python train.py --n_layer=18 --d_model=64 --n_head=4 --n_kv_head=2 --head_dim=32 --d_mlp=192 --vocab_size=4096 --activation="swiglu" --norm="rmsnorm" --norm_place="pre" --norm_eps=1e-05 --positions="rope" --rope_base=10000.0 --rope_fraction=1.0 --qk_norm=false --attn_scale=0.177 --bias="none" --tie_embeddings=false --parallel_block=false --extras=["capped logits"] --init="uniform" --init_std_qkv=0.0602 --init_std_o=0.0602 --init_std_up=0.0602 --init_std_down=0.0602 --optimizer="muon_variant" --lr=0.0107 --beta1=0.95 --weight_decay=0.026 --lr_head=0.01 --grad_clip=1.0 --warmup_steps=200 --schedule="wsd" --decay_fraction=0.867 --decay_shape="linear" --final_lr_fraction=0.0 --batch_tokens=16384 --seq_len=1024 --doc_mask=true --train_tokens=85980000 --steps=5248 --dataset="wikipedia_en"
Each number is 128 + 24 x the weight over the matrix's rms, rounded and kept within 0 to 255. Layers, rows and columns count from 0. Numbers have three digits each.

# layer 14 MLP gate, 192x64, rms 0.282, rows 142-191, columns 0-63
110131128103116124146119096166119129122167110126111125127181139137164124105106096117099141078109113093115102115099141136142108132103118098162113085146125135130125156167144143142140100128124095
139111114140163154134120139118110111143131131110125127118113131115139138125131112130126100150127148125104098145107162154126154090119117135102136128087094138134178110155108150118143110182149122
115103099073141113113114144128111136141088090128133169108150118105172112105137120166113119128168135175107118119167167131159143120101155101124147121169127138178141142087138139121136125147123075
124125154171129085093141127176132124149127152158101061119161130128159129151165137143118159162106112184139116150131116123159179124152099129085132096141141125154142118155124142124154107126115137
088121109120179144133121162130108081121120146125140153096133104074137135146121143092158143118116139114118148136118111127126083134137139132157086160146118162124177090101113086123157144135131127
148165159109072144114106081118115095118118115120186112126123139127211154082164130147132133097086147136104136130116164133159144109120125130129129108134113158100148124132104096141145132105103087
099188119155146098135156090117140110100126140158132101148183135124143109132107158131104154121111148105096140101117120148139093161117128127162137106152196133109146125154107133134128138163113100
099098112089140134157124133129159149149156145128136160146087119139115090148125148113111130118133167114145118172137108071133136111140160160118170144093168123138127123087120133149141145103104115
158113131135167109094111129093145173127076124120129099133133114096101184143120133119157117145132160116139091135112134119126134107117153096095149159143087131154140161097175099155123165134175113
149183154145074126105118098119115149147188135151119132129113158136129123136122162138113175104116183154145126114165148138178157120142104157085129097118132109141133123165129137138149135149176120
120115142135110109134133103159116135172099108129124136112134142179134108120150103135121109130130126153094108114115127156158166106118189123097093103158098135115140118153143142135176156091131122
117093125097141115155122090123154129133123124129133143141114151135163095117134139135161142120161158097144175130120092135127187115108158115139158154105132111124148130064160129143106160099104127
113143120101130125139138095175129121152127101138098132156159139160133140111099122115132158145134138126104112106086128106119077143125146163159134115125144113099129113123130160115071157144089130
130135141127116117200140131118111183139136085131154099097158131136127133128124139130050129140155100128119127184122139121177140145157108110156075147111093112139154137146127142096159126156148068
174123141094142149127102143152133109103140143183136074114139114060123172109120111096105133147188146128101117174124144132113095124157102116118153144129131147143130131134175116110134153175105089
108103148126157185098140123115085070120173098130115113129111147129158112124118132116170097104170123111134160178133142121111119142143146106116123119126097180178125125157158169121151153099125143
112136106174144137109101155126149123129124132176105099112118124139166110140134122066107081159113103133134105115127159113125111121144179112103107119099127117127100108132157122150130087121122143
089124153136136152101099113122119130137121118122136122116086165140088106151164124162066134159122155082094158140135120110104114137147119129159115116145130116151121133158148203115138124128122110
127125131114162102111107129128147111114118101113125102156126125091136122145132125125103089146108122116130137128148132147123172073104125110141113150177109103154128099133145190135122105137142103
150176171157109134126136089150152101117145148141093110164130123143118141131156158139147117122106109116129129141120112119122137135130134114075169204139109112106120113131128149106150169088157146
158146125160139107175189114171144126132137115116151133171109144147075127112124109128139127129057130120115138143114104156176153128147135128127156139100108145109120155143153171171113154133122103
074113112124088140124117143151171122143120128099118055134123166139119112081119119140134111129149156145108108118158108112170135131118142075141112134089110088111096163118146113132142152151105141
121143172137142137070173138139164144121089076159132136134139145134125110150100131135110116113116126099121179108133122119137159137156123165112116176154118102107143089109097135090137131111125121
112148085128098133136131110113151145090096160140147132099186149130128146122117104135134149120137169127122142101101102137115117100085118144136112140151082127150143107125124146118119132129097139
143186199130099130154130119144146131132108130122093115128143094111156153119122108156117116076139149103087109084159128130139132159114117097124158141114125129149130116116139152099096110112139136
113129102102120162157095142116157167121158120180103154110131161107109137112132158099090132131126116135145129128125124159153104121156173132138120159157117163077138091095107133112196170137121084
124123144138157152143144118108112088139124131122128114138138170143122157185113112100124121129131149124119223150107121088168131142120138190152137156102101121128184103146140155090099139149122112
180146105131126156122132162150083146127123159125120120186104133141143186139106089114132161138085111126120131118122122144124146105109123100118122124158160130128128133128128151114121109134134116
089104164143123123126139165156145120137097158131130131101073156128100148137132065145104109084092093172118112111086121152145143154117165066089115110066095131082095111143124121099122134096114109
105158095133152137136124155133127098092126084169120122127085154099095141102111133165128107099110168143133155154118129133154076140145132064113117158119135110087136153134148121127106090148079184
133117098134148099171207132112121118092168130157143113120137135123150107167135156140131123142152104119127126129085133140116126151125154143134113166164175138151065134142131103104090102134156109
113149116115120120102140140105138149105139133159168161160172143158133127131152086138122115133090108135148111153158142115153116109136120160092140101089142164112154115162100121124123121085108095
132120148131108084132156123166135118132088169137142101125144153097126116146186103131151118147121121146144138113138116120115181118086128086134110112132115132099133109109132169117114108196110086
110145123134158161105183105126121113099155102172122159124139158118155171140141083095121150163109068110123138101159099159112172147113154127099106139149159140111126136154188084136123157128107131
097115153135134110092146132146124142127143120113101151122139164079098135101066101124090117120153177177130145127128117131148171167143163089136121119098168115112134126154128069102143134176107114
130140150155108139121130117148109140132130171145107145118206158117137106148108111100156087133152125125114177139118130121127119130109151131123124167139120151099140165118188142116072188118155144
112127142103145123105130136106156158149085180139086133123126112149167131159132100107147142099136125111129110132166106144143150161137157129109102134170143124119168183157115141116113084134126117
142110101110173154155124141154148136107161082138131132125132141157104149083079134138119170054108119140130102128085125117164181149171116118104120137111112100115138149128138119147159133143143114
136090128116130128102112120162120083153118107167150100166117109157147143143126139128145126104168103160121126179089134131154123158119085146114107116188112135149171125148121160117129100109170157
116103136088155105102108122129135153162124159150136087124089154126137177094153150139125133114135122110157098134139137129116089132088115154095098115101114100070106116118149109160120144080126092
129094168152152147129121101133132141140141132104158114137096132197138139140153169099133136118174149139075149144106139144169118175138118123118128164152145129113156114160118116129145114140142130
133143111080097138108121123118094137161122119127105119139175102048154132091082062169130097144162117130116102124102183117150102157164144158100139154117083113097131134144130109130159102136123102
131122152147099104084126120143108136108127099103114149132101151140143148118137098167120104118142102143105093157154146128136159146164086153124083180104111169127106152080114131125076145126117094
104126146112131131161145143138108119145135120125112155157155141148157110125183172149105169090114081147143133150099119075126095148112086108097145162150169138119110100123112154107088107144132167
123128125097120185131139112133113087142118162146088138083123132118092160134145138143178162172132147158127080164101113089143113108105147135114138102155096144116152117123140125127160104110142142
148130118125120142133152142121099184096159062136110060120122158132132123126112134120131083112134140123124120113142103081149120111182122142139145152113137175163124162136088097115137142097123113
125141154155163151164133157127098105159140125140121159156135163080145115153123115139109135135110089150135079123142148121112116139050136156109163097120127132056093105132140133104121098140152144
125151152105100170137111129156133142105076092126143137156161121102149153134121150181165152123098109146112137127132126159124155157146096163122132092098102124185128086165095109103102125135153128
134094130133108139137114116091132157140152124120170109089133171111126131155151086136137164125125112110138063161141137101117101135067089159130149116102125084131161126167165132115110102148118104
122147127131120141131108086125151155132166138118153116151153086123169106126135094150129106129128122067108150128147136103147142133112123130140148113142108127130163145136118160150152125140101125
# layer 14 MLP up, 192x64, rms 0.296, rows 142-191, columns 0-63
130098135123113114126172108108084122154128120133118110100127140161116162143126139119139149105147154102127117135132126167078177125153165130139118133163119138106164175133148111132130123085111109
127119099137109110170117126103118152150127140103148121127123148151160125148092114127143126139155137110145168086177140127141131143084091133108129107156134113111148101135152108134129101168121140
106079093102170113164120116082111134136126133101138106108172090125163093094100157169083103129084120118096146152128147156152130162153128088142155138157102104149186086118099144156101111142106078
128078100148089086123108131106128135117106146145132133152084114142182125135127110123117141147113126140157102147108118128145118115109131150127153136164107151133160120072173116120086146106114167
127134084133089160134115149131125153122132142152124125152106137135124113077144136120131153121114120067136098113164161124143124116160126170091144134153103178136130127153121133125118144108132154
118126115121123168126203098115135129076141148163108140114146113124104111078099133104136117134159096096121160094139134109094058140148135114127119173111162105117111133130141196120114145097127120
132116096091108152122128113145131123118135121102097135133097145134143146120118150115192118124147124110109108080095095083134143140135124149124134116097114136129142096139134148113136133141187149
123123110157143123129077142151130134146148144145132127155102116092157120152109110102119139126170095164126105135078129114110123095151170109125116153121090112127123130118098105147104114120132095
112127115137119121082136121143138141160147117098140152088148109150119128116139110125116144157102134108114094091142116179137150084104149131086142161141080129119101112151092159131141121139140095
101145120177125098114145185131124097165141128142164128118142127127113083141089168109130112083181155088090129139110106096156152139125125115115116148095171124143119114120109140159163123125130118
124143141126106135118093121154139122107120181115129169116081115083149114146147118132131084157140128136139112129168144123134129151144126108119144090118130137134155122133168134155114154089120085
116086116168135127136082138099109133108108115117099098138118112087110187148177073137127128168149159109139138148148108135153144119130112102125134145143119109152190141111138148101130117138122144
132090115157162132123086120107138111107103107103146187117119171151122136099176098124150160114119113121130141133117134103156171119116163142130139146124103122167145128099146138162149091160115129
115115121128107197128100153084152092155158135111091104134103069087099145142122200136141106114172108094095129135104085154158106138036126152140125136145131094132079170103131096099159130144125133
155138119146146124105146169060116111138108109134130189141154129110175145125076126102072148126147126105154126102111114122168079157071110094144154119137173123153072114140097122087125079108130138
076136132126109109100139155141165148185147142121089111163095107144143088100144174122119163152151165155122128126138110106125132148146130083052149152105119135123147127126153104117135129209112134
138137068123101069077146149149125129145143121130159170100105144134145100114112111151110148128130135117140119125097110148118121125138106119088101147153083135105133134116139140125150152116119144
137113130120159138138125132153142173111118102131121117099129115122132088141105129148110163113104098159158151118112125127128109197141132103157159117142128116145150102154099106151179148130141101
100139114139125131123140104117102119166111146123154117147097146134156118114120119119093156112133152127124112114108117102092162135146100114160108109099160168101103110132139094109150142129122151
105123121113133137136119139128139112144152131137144105128054142140066119136142132126115132115056147149146128139155112109153130120126094136162159087146135148102138158114093161115113086128153160
126168118160123126060154112158145116145106096135146092146102156112166126137149123108143132112138140120129082110134135127118150130156121092157142131147136134144153120094146112202146113135159131
155149160139098128131100141128143136110129159181123138124102190125139130085152141137124146121111133149116118151120106123131108085124105102143108140119133130076063136120145082106106133113103109
178100132114117159146156135120108101133125130126154114153174114073110103119122126125115140120148124132088129163130096106112141089158141119131084156166119128182111144114119147058116128125104158
126137119134161141133154157124118128134128146110148181132127079160139124138149137122094108118126121155152127159118160129117117160143108106142165123123112111106153123126091120134125124142155145
175140133141127150118063118100140102151135089132122121137144127150105117141147111096113100118115119113116129111100141166126120131120153111153112110157144185141149149121119129126135154136110088
117111110125131056137144078149157166126144106155128138086167148165143103104148114190178087051137142121139100095157117105162132110114129183178111169135176103129152123104100169149148109145104119
196076121115131086154104149124108123138131178125130125103126139148112115160098144104113094154151132125137127142122087160107115168134105129187151169096146158093159078187152110118155150119144076
078153139149144146148127121153153118140121127133143139119138113129155124145165114185114101128130125085120113115134118156120123157125147163127091130092112133169136143099155095125111132112143145
110125147104114116154104140110099132127150121139104140127122114144142158133138125126138091182107068142184107094117135175186137140109089142105109097144109129142090077117113083141089059123136182
147115142131111155130108162140097137122095138130092148117149154097134108111133132156112092119097133098115112124088087108095136141136135148123123156155134150091088148123140090114140156092085111
122144171142131122122134160176107139134098122075124128103127096101083183111121087152145147130123076129125146131120108146142161112121137141120107091102130176151145131101108123110083080147162102
089100155150120110127138122149148126161124109102110104111119108180124146150097122119166138132072118106132138139143131164114132115130103156091106123117141127153113125144138115106158169127139141
165108161108158140149139178130128103134128143125140159160125127129134151135107137130130124125137071154153120168123102160089139138151148154102106135120135144115115161149125101109136105086155129
104105109151104159107138090148116085115091135138125171135112103141150096087112141109107122092124129127115091164100142159154135123163176089118123165143094139101169122159093118142120139098140172
153092144167091149160138136146121152142148118153136162129115119140074125098120121085171097093108053137160114109131153134136146198088126155117132173132111119111134122153133179139139127073145168
129123139112097146107112116125101086145121136121114120133127164077111153144141137164139162121163153092152110096066118142132093124124112149113129161097148129128147113139121173154152087108182140
109186156114101138114134147149088144091141116097141129134118159137143113151097134155137158116159109129135148143128127122104136092155166108154151148115128153156151104147128121135102132126134173
126103099150100131073138132152145106131151128065101098142148116109135109125098089121102130146161129110134122137120150121134171138111050099078145116106115078143105127122155130142133191135139129
156113128149123140122148104108083141088175104132115138126145147113123165154147111088188098158114115095102109097116160106147131127125124105147154152113157133141114121150135135111143152181107186
120161137132155159165102122103108158123130057125137138131121167128167137117140127120140154133065163149121137114135109117118140135171123140134155095175109073128153117142122118133108135076140130
125119151148113133134070086089140133134190110148130109124136142117152132135144130114072095149166146094094121136086137103138128100167087138111139147090087116130171112090132110123142133115152172
180102140159132173177156110164156107145155111134174123124104129127139106158094077123167159092105100103141160153111107127137101110128101215142142080121128124132076103114129144140113131135131136
094124134160106162078126084134122118150109108150118136115151104120116143132107146091106124106119140104139069151158130133122136098112095104138100165156159161101154155126128106130108152109143132
125134144118144127131119136117193098088119128171124164098133108111162108116114111153101138169126096101157120149137122117124152149140183133093138156126114141157117156103159137160099107138105131
137097123133161124104135135107144151159153142133173133154132115103102131122117150133120115145142125141154149111132154149127103165136148128170150124115167079108141135121164079087124161105088124
132151125106120112069117139122115149118145121105110089117167144140159131143132132127128100147163127141135143146116155111140167075139147108137088157087116194136117145125114141108139092124155096
125121119112149136125139154094133138080104173127184092078123155106147149134120119119166118113147118116149147105126104099126126151149153091172138160155148106181153163113081107106108138131127099
171136127118124134147194116136137122154150081124099146131134121073143125141093138119129116164084093072078155138105115143124119105107146112127172113130108111123110129121137138129136181134113150
129109180083100080124132117105134118145144149133153115107105133097165163166128111131155159132104082125147109142144114135105123133159149109103120137156146153124151099152120109122138129145128110
110142148109136142106130149114073105136101119129116142105120109133101152109127133162097120126155084145086163091123109159109132117119094147123123114135139135112127146123136142110162124135147113
# layer 14 MLP down (transposed), 192x64, rms 0.172, rows 142-191, columns 0-63
130082086134112088148145100075148160122131121125093111123105119117107121058136112174111148119112150140129140118122108128137129114121124112139112157109133141143097118130140134165088134130131083
140113098099142126162147108144129121132135105155134115111120123134077130129158117137144164138118085159124144120094144120151125169118161142134126103120135075162092146140147137122113147105119121
140116112063150121109083138109106075157081112133135111114111103135166114132133134137184137125134132140108108131140108075148073080108146118162116093154147124121183131134135160116110097079166082
145157168086093141107100101111142117144160145134135125111080133141187141147130102115135128107112134125133116102153147134133079131140115132169135152102130153116121120152155126142088108116118157
119138110112179126131118131147099098167115134164139139154130140116180115164131144102113099090166118140115144175132132146112147126107135100144121131140121179123183123131122134141175084163155123
105122126111144187129173157109087097099121116150174139145128137144128133102157103141094174088092153122155125070118142092150169130126153149083109125164111093118110141108149131112123151128073105
139127116109140165116124147108160104155138135155079142132145144138122145096148131142151096146126139128094147136131138150130107150117143122117151156126113112107082100137125146101128095107096094
169137183096122142124145141146130150113137146136112110120151157076134150128115137101173127139095113114137121094161175139159142134156096155151129123110129129122143122137112093122129106109142102
107131124115133100154125116118068095081152175174156146131089116141152130105106112115107141125129149133144118149118134107141104099124135150110141111105178122095129122152093136121145137114087143
155098104153125111157175164156108139123114127105107115141172141146125144105089152145129118128157143152101101129101126077152112158120112118140132147150093115148120154158142141157156163205115105
135142138125135151115154100128141135139132106112117157135104106149112129118134086135122120147095143123137100120118149137138097187112072110097118129142111168092100156080085135120129141163152147
117163128107135128125137120165152129165171145145114169113123172168131098088104151104163121086112116128107130121104180149115108126115096130140137132116111146109130121130089113128147149130134100
107126137131119108096117116136127126145186140168117131112148123096097076132132148121088116125098142122113118153120132111102097129166120179152132147133165110103130147112128109127127137145144080
131115109139113141117080111104117133094145114140088113146078144152112080099150141103143139053150176145145112107140126114113103142198097088122164171180133124067134131154127093113158112136116134
143143147145155144113121154134177125163150170095122133146178155108117115132207125144103128155118137123107108085108158161129154108128147131071130118109145123131106155108106128067095084156183144
085105129123091142120129125123144125082082126142158084128085142142142154136146115172128124118092094112128078124139126117157173063143162123111134149114106099093141098187155130116166124155094162
153098162118156096163126120140147117105115118126116095127159109084102129102144127150132154178120082133133102138115128120183126139128109096170110135132108136142133110142134134110131153140098144
126143134168134114114124081126173097114160119132113139135177129118148090173154113146145160121098144104092128140144135120139134082146074132133133137176163093173131160133117179136127102158132149
136103120126129155108137125127143180141123131137123130122148118090120122151103154137118116148107148129078125181123129155130136189117145120131138144164146087163130110130143156151086108128141099
156108107133138092132099132085129137134122131156150085146145123127110150088160137157117162164129152153093128145097106148161150165105122118160115147130098100138142121130131117102140124154119106
126152151126103158114141131120143134090105135133149181123184115172128127099142167127148114113156111165120154092126139115124109108114129174103124117137150155142135154123096107099146158134132116
101145128096129106111097105146136171133134112090154166107110112136140133171112126131144133123134119130120125155130108094135122108151113160133138084155150124146180105152113165121078105102151119
158105142127115168133128120128161037127088144107118155122113113140119162109094145093146174124136131162122162140145134148116094135130178136095107112111090144117125141134179100107117127125159134
084127104145104160130133112130128134105149135135133097131156166072095166149136141131132094131107108109127086172134134153125117130119127136116122123126161151144121091111149144109125115142095133
132123149121138106131140112117117106095176149165140090114122127171105126118159155144133133096112118155151148131123139160111151079129084144140151155081131125158099102107104131092183087126102115
085116132139125180106140048122068133128145120122146169104084117176090107124171123143120088133135139119139150176121109159165097165165086138116164107088152106098137137132148156111131117086124116
137126088165129085113123133101109151129125165105119133101121128123156102159126117168108072181173150120158050131142127152087116149183151098164170154135125126096094141147154137156117110163112088
092138163108107149111163127111123137082111129132116105108161116120138177147103149098110118105140076158111153111147107145107124083091138118133158125140139105134125133143110145090135118092135093
161111121156117138111159138162206178189141150180111098150137194123063113137119098132113120102140110116092141170122125129085089125116132096105136112125129119141135146119143122153110170171116160
128128119140141128108083145154170085111123154170118138138121122098167140147151128129135105097138167090144141162108124164116123149106170132107119171166140101095134099145112113149122092098131134
105138177143116144147118144122107122136119137137139125122141138088153094156134139145107139129090110132134151112160182115163103132101130143164109128153109147071131100130135116100122165113139116
130134136144110149123119166135151158103130105077116128145112157126119115100133107120145124119128129143072114121088123126157108076101091101137140126123151143143145131140140135125123159134124108
144097131126118142141165126129124101139099120147159147114145111148102133142141110130100139122140127139129146116147119069114095137151114136158052105151123122136147143111155154123140153115138139
136162176130133154142131145125157143116127137105181078119153114144117108115121183193119142145151140158099154115114160107101163125138086152177103141135105105092124168126137106114137144116129103
126175147116123136144084078077114100083123173122097097123111106129160173139123158128168109118093118147123155138145116108098144065122111147119112117143117137109144164102133161110135171164158154
099166093188090133086103132119107150124152150147126120132132145156106172142092139117105070121097152139148142168163131149126134165124128113112104130120152161153155159137152113127119134122148135
128130141126113143137130129127148148116190131166111085125129120071106128122122145149158097138134162109112097091129179161139117106131088130172130130140121161140121129124145125114109142132144144
147145089102162178136126159127150128109199142136129176112103126118074083130104141144118131064100151099117135159159136105149111109099153098097101121122138131134147111121111102180162130157092152
142125137107147183123115093125147161113110126125108133132144123155102147164088083158159099145143153169135136122102095158138131137100150136124137136083157086139126125149121174092128104143095149
131110139102112206129125165158095109129141172127117136137162125117165083088121117125134141115154126116118116128110123157113125128131095140121120112089146178109091123152128131100158130121106139
120175120163155130140150159113159140189101106121117090106167131170123104133110125113102095153143140161131084143161109166143130171117136118120147166094103149111158093086143106138149113161116178
160144120149110143095158081079115144144136167116180157135122146131140137115125126162151114093116127100118178124125171084139122133141171100150128101148139096146148167169155142108128130167090131
110124104121143101139072082116156076093140156120111114135154086105100113146166116104095135158109126111150123094138139141145131107095150107127164085114128120149122113125126150124117127101142109
129145144088103102100106119144089164155106129156107151106126166150130112126118126160115170114087137119118118110127125145123119174131091113137163152136128114103124151126135136115124111108182114
126077146152158129130108134133139102084122140119134110149141117108146126122094144114122148150104076131102145123117142085143161135149122161154157124114137128132149110165101159144134157178145121
154135114154129091110092104137109132170138138168102157117119144110087146159132153118105165163158119082157105138137145175162118133129077120145130104144144129154112128148146122119130118114108137
127176170158107127133103132112140139079116134123122085125146122147125172107170169146147146120175106130132148147130160119165145117122115138159129142109143129157122139134172097127135192099113098
092133126142149108143098101141167141144127158127128126102076118164158097119115133097157129095115155133126143152087093107096153129099123127139122133185099137134145195121146142145108115111170121
143159139124136137160121167083129164115114155117138095141102118109122148122111112117151162172137126115119130100111132128150151102125101115159141130161104112129142070146142129116139137116116101
149116127117145138143112074141175177122155116150121110133101161126121125138127116119118125101113111134123110135138097147114082187146108127112138145153160110155173118146099132132138109117135146